config.yaml
norm_place: "pre"
rope_fraction: 1.0
init_std_o: 0.14
optimizer: "adamw"
final_lr_fraction: 0.0
Each number is 128 + 32 x the weight over its row's rms, rounded and kept within 0 to 255. Layers, rows and columns count from 0. The size above them is the row's rms in percent of the matrix's.

# layer 5 attention output (transposed), 64x64, rms 0.138, rows 4-20,36-51, columns 0-63
size [109 101 108  96 102 103 107 105  74  97  91  96  96 113  94 100 104  92 127  89  89  94 117  99 101 107 102 103  94  63 106 108  89]
[[112 143 163  98  99 120 143 148  95 105 127 141 131  97  74  80 164 150 143 176  76 142 157 175  64 100 114 171 112 142 149  99 147  86 130  88 160 180  82 188 135 126 169 122 108  99 150  97 154 139 130 129  91 171  98  83 115 154 116 113  79 145  64  81]
 [147  95  85 149 134  77 104  98 108 103 144 122 100  59 143 140 104 129 130 115 136 126 128 126  78 109 112 140 177 131  56  96  67 138 136 113 101 114 146 110 115 163  37 120 169 139 155  84  90  71 146  96 151 155 122 113 156  89 191 133  98 132 111 182]
 [ 85  86 164 121  90 139 115  41 150 101 156 183 141 153 133 121  79 164 130 156 115 122 140 101 115 190 162 132 148 136 117 134 176 129 156  89  83 107 124 175  76 112 129 126 102 113 142 146 141 156 116 114 135 161  76 135 119  80 108 130 182 122  42 173]
 [187 159 117 160  95 133  92 173 119  72 107  70 170 145 148 142 147 132 104  73 135  49 111 122 148 180 130  95 127 121 123 156 104 124 119 204 138 136 102 157 121 150 119  72  42 114  84 150 170  87 148 165 104 131 149 117 121 123 111 108 125 113 121 152]
 [119 135 119 146 155 131 152  87 161 105  81 121  92 123 139  54 131 111 123 125 167 105 110  58 194 134  97 128 145 129 121 109 134 148  91 144 149  95 102 117 138  81 155 238 133 151 181 151  97 137 171 140  83  77  73 109 142 100 129 109 152 147 156 136]
 [172 109 138  99 136  94 116 179 115 117 143  90 115 152  95  97 134  94  94 107 147  60 120  95 156 181 175  97 124 107 129 113 135 105 100 123 126 138  73 118 137 110 177  71  87  97 129 184 159 148 114 186 141  99 113  81 155 109  64 125 163  83  67 142]
 [129 139 134  81 101 104 160  90 142 199  64 159 127 182 145 131  95 143 129 102 120 145 111 156 131  68  87 184 132 159 122 114 142 138  83 165  82 179  48 156 150 142 164 104  98 111  82 103 130  90 142 140 121 106 142 119 150 166 166  65 130 131 107 151]
 [124 143 117 138 132 119 173 152 211 174 134 119 160 106 162 121 161 101 145 117 108 130 183 107 107 113  91  90 165  92 154 115 121 125  87 109 154 140 140 151  99 136 173 177 137  83 189 140  61 127 119 137  78 159 179 158 127 144 170  73 180 162 101  93]
 [101 160 126 116 134 156 167 143  99 127 164  82  89 136  79 198 136 127  99  71 145 118  87 125 129 151 158 120 109 121 155 146 139 142 107 165  97 115  69 165 146 118 104 181  90 136 138 142 114 114 178  74  51  49 126  99 119 168 150 103 138 125  81  96]
 [109  95 122 156 144 102  93 127 185  87 117 103  72  95 165  94  75 112 104 118 116  92 114 104 175 110 119 118 112 114 134 148 163 107 105 118 166  79 108  96  75  70 180 166 160 111 123 191  87 135 137 191  87  80 137 185 161 101 118 128 116 143 136 107]
 [121  82 154 110  81  88 111 141 165 134 159  99  90 166 103 155 132 102 162 125 127 169 145 139 245 150 164 159 181 141  96 162  98 128 157 103  90 154 116 165 156 168 177 144 120 205 178 124  91 123 131 122 130 121 128 106  94 108 112 129 124 172 125 119]
 [125  96 128  95 137 167 143 151  94 117 129  97 164 178 139 162 115 104 141 162 195 159 127  66 177 127  77 148 169 122 187 157  82 100 108 132  97  75 103 177 122 123  89 104 169 117 121 150 163 146 140 201 180 126 162 122 155 124  86  98 110 134 166 129]
 [195 137 114 117 158 175 118 109 126 127 135 135 170  89 100 111  94 115 128 116 126 107 123 120 195 103 135 100 124 194 114 102 117  65 118 125  67  94 140  95 119 119  83 147  43 134 119 127 193  92  92 179 157  82 138 178 118  96 117 132 135  76 140 136]
 [ 80  99 111 165 106 143 154  88 139 148 127 132 144 102 131 184 118  82  92 144 109 149 109  99 115 178 145  95 145 208 175 141 110  34 123  87 101 100 132  96  69  96 104 181 111 170 143 119 133 145 134  73 115 149 153 145  96  95 133 122 142 179 148 145]
 [183  95 143 134  88 165 153 139  78 151  94 112 106  98 138 132 194 174 162 185 170 131 128 121  65  99  76 154 110 122 104 113 166 175  72 154 148  99 120  67 128 137 108 134  90 105 154 173  88 103 100 148 173 170  81 145 142 142 110 135 115 140 110 100]
 [113  81 129 120 129  92 152  66 141 111 107 114 149 176  90 127 126 134 178 134 111 141  59 110 101 120 125 182 128  61  94 107 117  88  89 201 196 128 162 175 166 150 103 118 101 147 155  90 129 100 123 110 149 144  95  73 131 173 171  96 135 123 118 105]
 [179 104 139 167 190 132 150 142  78 121 125  93 135 146 130 162 146 229 122 132 151 137  94 102 122  78  92 130 148 145 105 144  64 171  99 171 127 102 136  82 206 170 119 125 111 132 164 131  90 106 181 117 154 125  99 113 131 177 148 131 144 102  99 137]
 [137 123 107  97 109 121 152 175 106 138 163 213 117 146 149 122 136  98  98  96 101 141 152 118 112 117  99 131 130 114  39 142 116 148 179 174 175 145  88 130 196 107 165 150 134 129 124 115  99  75 135 153  99 112  65 181 145 161 120 122  84 175 137  78]
 [103 137 133 131 214  68 126 109 130  91 149 156 160 100 143 134 189 161  79 124 118 137  62 142 120 141 137  67  71 155 117 132 109 132 103 148 103 132 144 106 138 104 102 143 119 153 118  83  98 153 116 147  85 159  60 157 186  65 122 100 160 157  97 115]
 [145 123  95 115 166 120 163 150  90 126 147  67  80 112 173 140 179 150 158 153 119 127 156  55 157 163 111 131 141  75  64 132 156 130 124 126 148 126 147 158 166 144 100  45 101 141 127 113 164 141 158 132 171 157  52  76 121  99 171 104 130 130 115 109]
 [150  78 127 127  82 136 100 106 104 127  76 110 111 141 126 138 104  54 129  97  77 100 173  98  85  92  71 151 105 101 113  85 166 127  76 159 142 143  71 200 170 111 159 160 110 138 139 162 100 131 154 161 153 119 189 162 107 167 109 110 107 114 138 132]
 [116 103 139 176 141 153  79 141 136 131  90 119 111 169 122  75 124  83 165 116 125  87 182 170 178 105 130 124 207 144  97 149 164  91  97 107 134 128 132  94 126 139 183 172 148 152 124 124  99 191  98 126 143  60 140 120 101 130 143 172  76 103 141 182]
 [177  99 174 128  83 156  98 139 120 131  59 122  99 119 112 117 126  74  81 123 116 110 223 127  84 117 151 153 140 127 123 132 207 125 170 117 173 161  84 128 132  92 181 122  93 109 121 132 123 148 114 115 116 117 144  86  57 144 134 155  76 140 148 102]
 [148 152 159 158 147 103 127 139 124 134 159 135 122 140 144 139 132 102 147  75  97 162 157 128  99 161  91 145 196 140 149 126 143 145 170 166 180 171 130 198 144 156 226 178 178 126 152 141  91  97 135 131  88 169 118 183  85 141 187 140 125 142 132 134]
 [104 164 104 114  79 148 115  65 111 150 151 146 135 128 132 163 128 120 156 177 106 131  56  92 157 130 150 126  94 120 125 153  93 144  80 178 139 132 185 119 113  96  91 119 122 131 183 132 133  98 217 142 160 194 131 122 151 160 115 124 209 108 112 104]
 [118  90 122 111  89 151  99 156 113 138 105 173 138 138 125 181 176  93 191  85 109 126 136 167 127 106 113  90 150  84 138  99 148 110  70 183 149 132  79 148 141 155 120 222  67 128 174 160  93 162 142 123  98 148 128 137 153 155 102 158 110  99 174 108]
 [130 123 124 130  92 120 155 119 118 133 117 160 145 138 127 104  71  87 185 124 102 124 143 175 152  79  78  77 115 162 108 136 142  79  95 111  94 154 139  99 102 138 188 142 138 135 152 143 175  87 131 101 121 124 154 222 150  58  87 138  86 126 191 104]
 [ 81 124 163 146 190 137 133 144 125 126 114 148  72 153  88 101 105 140  79 168 120 189 192 184  96 118 133 132 113 143 129 174 100 163 125 110 116 140  62 138 161 123 199 165 180 162  96  98 155 122 147 113 148 163 135 139 120 179 101 146 159 124 186 135]
 [ 90 107 123 122 149 116 105 118 102 154  88 147 115  70  91 100  68 109  80 192 180  95 166  83 151 147 127 120 152 155 149 192 159 148 122 116 168 119 129 122 159 183 105 141 176 108 151 139 145 138 139 155 172  52 100 137  97  82  97  93  89 113 134 157]
 [110 104  87 145 108 149 174 125 111 170 148 120  99 160 171  83  74 100 163  92 106 105 125 119  87  66 145 126 129 192 106 128 150 135 115  92  21  95 146 106  95 124 142 119  93 146  83 122 162 139 169  97 103 136 143 111 135  59 126 114  92 133 164 101]
 [149 144 167  99 111 119 148 147 175 145 135 113 164 117 138 115  94  91  95 107 159 138 158 104 155  83 138 105 115 122 159  98  89 100 102 149 134 133 102  88 177 169 139 172 109 122  60 242 109  94 153 151 169 163 150 199  88 146 109 148 126 132 119  97]
 [143 120 162  86 152 141 183 162  79 155 119 110  90  78 115 109 123 134 113 108 162 102 217 132 105 109 143 129 151 100 138  67 174 152 137 114 196 176  90 124 168 114 184 150 124 136 118 119  81 173 132 132 134 113 163 107  67 187 133 123 120 166 108 144]
 [162 105 121  76 135 116  99 172  76 164 153 118 125 144 126 116 134  77  89 156 169 119 160 113 109 116 155 126 135  93 101 108 155 183 220 122 164 153 124 161 157 104 161 113 104 149 138 119 116 151 189 159 162  61 122  87  96 151 186 106 108 101 102  83]]
# layer 5 attention value, 32x64, rms 0.133, rows 5-20, columns 0-63
size [115  93 102 100 102  95 101 100 110  94  94  97 106  91 102  98]
[[205 127 109 130 154 134  92 159 130 127 113 100 151 140 128 133 141 122 124 114 116 144 128  87 141 137 100 161  55 141 116 203 172 122 111 102 204 189 149 121  82 133 113 125 101 104 170  67 143 105 110 152 152 162 119 133 126 117 126 116 100 221 118 186]
 [167 156 103 105 137 162 129 140 169 145 127 104 146 170 105 112 136 167 146 116  66 203 110 136 154 113 142 123 148 175  89 121 177  97 135  71 181 135 145  92 108 133 156 134 167 101  75 137 115  80  53 167 126 146 115 120 109 144 123  65 170 123 192 122]
 [ 96 103  59 119 152 164  88  88 122 110 156 117 125 132 121 128 130 162 121 149 121  75 172 143 141 170 124 121 125 136 163 106 113  58 134 176  49 208  71 103 123 139 118  82  99  79 116 139 133 160 120 114 122 146 165  86 129  83 106 128  82 125 135  74]
 [127  85 125 132 130 130 152 194 132 175  77  76 145 112 172 158 151 124 164 152 117 105 154 144 123 159 124 125 187 151  98  90  49 147 190 163 146  98 123 159  47 181  67 114 155 123 145 160 112 156 155 118 151 137 120 125 139 110 167 156 155 153 146 134]
 [140  97 110 127 133 164 101 142 119 110 180 112 112  93 104 123 155  90 118 129  90 124 138  75  86 127 146 126 165 184 124  59 116 147 148 175  43 115 117 128 104 102 131 155 176  83  66 154 144 155 124 139 192 130 146  55  89 121 172 137 133 108 106  91]
 [132  86 104 162 113 164 139 143 120 133 120 158 116 141 123 149 104 172  87 131 112  93 157 154 127  64 109 168 161  75 151 134 125  82 149 125 105 134 125 137 204 154  93 125 126  96 174 190 173 159  96  66  64 144 122 131 118 103 166  67  74 109  98 106]
 [131 135 158 126 132  96 118 164 107 145 114 147 150 103 112 205 113 134 169  94  59 170 108 103 140  91  89  95 172 147 164 140  99 128 149 134 185 170 102 157  92 114  92 101  92 161 139 124 129 110 183  86 159  90  87 202 142 114 138  86 120 124  94 181]
 [103 179  57 148  79 128  37  58 123 159 115 162 110 165 117  79 114  81  82 160 120 100  87 110 128  77 114 138 141 118 129 149 128 161 149 162 137 184 143  76 141 158 109 102 135  99 139 116  94 116 131  73 130 167 120 120 114 108 112 154 159 122 173 140]
 [116 194 127 175 125 103 151  77 175 163  85  78 150  98 162  99 156 134 166 120 160  90 131 141  93 177  85 105 132 173 128 139 148  89 112 162 166  66  87 162  63 147 146 110 152 176 100 135 146 156 167  78 162 143 125 128 152 111 158 141 112  91 148 129]
 [126 112 147 119  99 100 157 134 135 116 102 100 115 206 119 144 131 139 121  98 176  88 147  79 137  99 109 170 148 109 124 166 120 148  95  83 105 156 115 142 133 126 169 129 140 130 180 136  75 102 181 214  78 102 125  79  90 126 213 164 112 100 106 110]
 [124 143 130 172  97  89 173 119  79 141 143  74 180 145 130 140 157  38 130  88 159 137 217 168  79 117 131 125 109 120 171 139 129 180 136 139  95 132 165 129 132 142 160 114 190 141 152 135 122 111  88 171 142 133 168 107 107 155 102 151 182 160 120 143]
 [131  33  82 111 132 147 141 141 127  88  82 126 147 129 181 134  93 141 146 123 107 133 143 131 135 180 110 164  90 115 173 120  79  84  93 126 126 168 146  73  96 134 148 153 157 140  16 132 140 136  84  80 135 132 114 104 137 157 102 123 163 119 137  88]
 [113 120 129 152  57 173 114 146 149 191 135 132 108 106  68  98 149 146  90 166  91 151 129  90 209  62  98 108  70 156 137 107 128 152 129  57 149 115 109 131 136 135 152 151 128  95  88 139 111 123  97 141 161 161 134 184 143 112  83 151 141 138 103 172]
 [152 159 110 102 117  68 108 131 151 126  89 110  80  49 111 151 117 125  80 190 146 123  95 182 120 128 179 185 132 161 136 111 153 162 179 156 124 106 129 115 145 167  81 153 108  73  88 127 140  68  99 110 158 106 117  94  83 109 134 161  91 155 119 107]
 [118 164  96 119 160 106 118 165 135 149 150 119 160 103  77 103 142 159 176 182 144 153  86 158 117 157 164 211 160 127 140  72 124 148  85 145 138 158 205 140 131 127  94 120 105 140 155 132 132 132 118 124  94 106 140  86 193 149 172  98 204 125 115  92]
 [114 166 142  63 108 131 128 163  96 173  90 162 150 139 122 116 169 183 105 154 140 117 149  94 154 162 115 159 132  97 154 139 130  84 110 158  77 191  83  83 132 134  31 157 133 166 161 120 135 178  68 121 107 128 169 110 164 154 125 156 128 139 150 122]]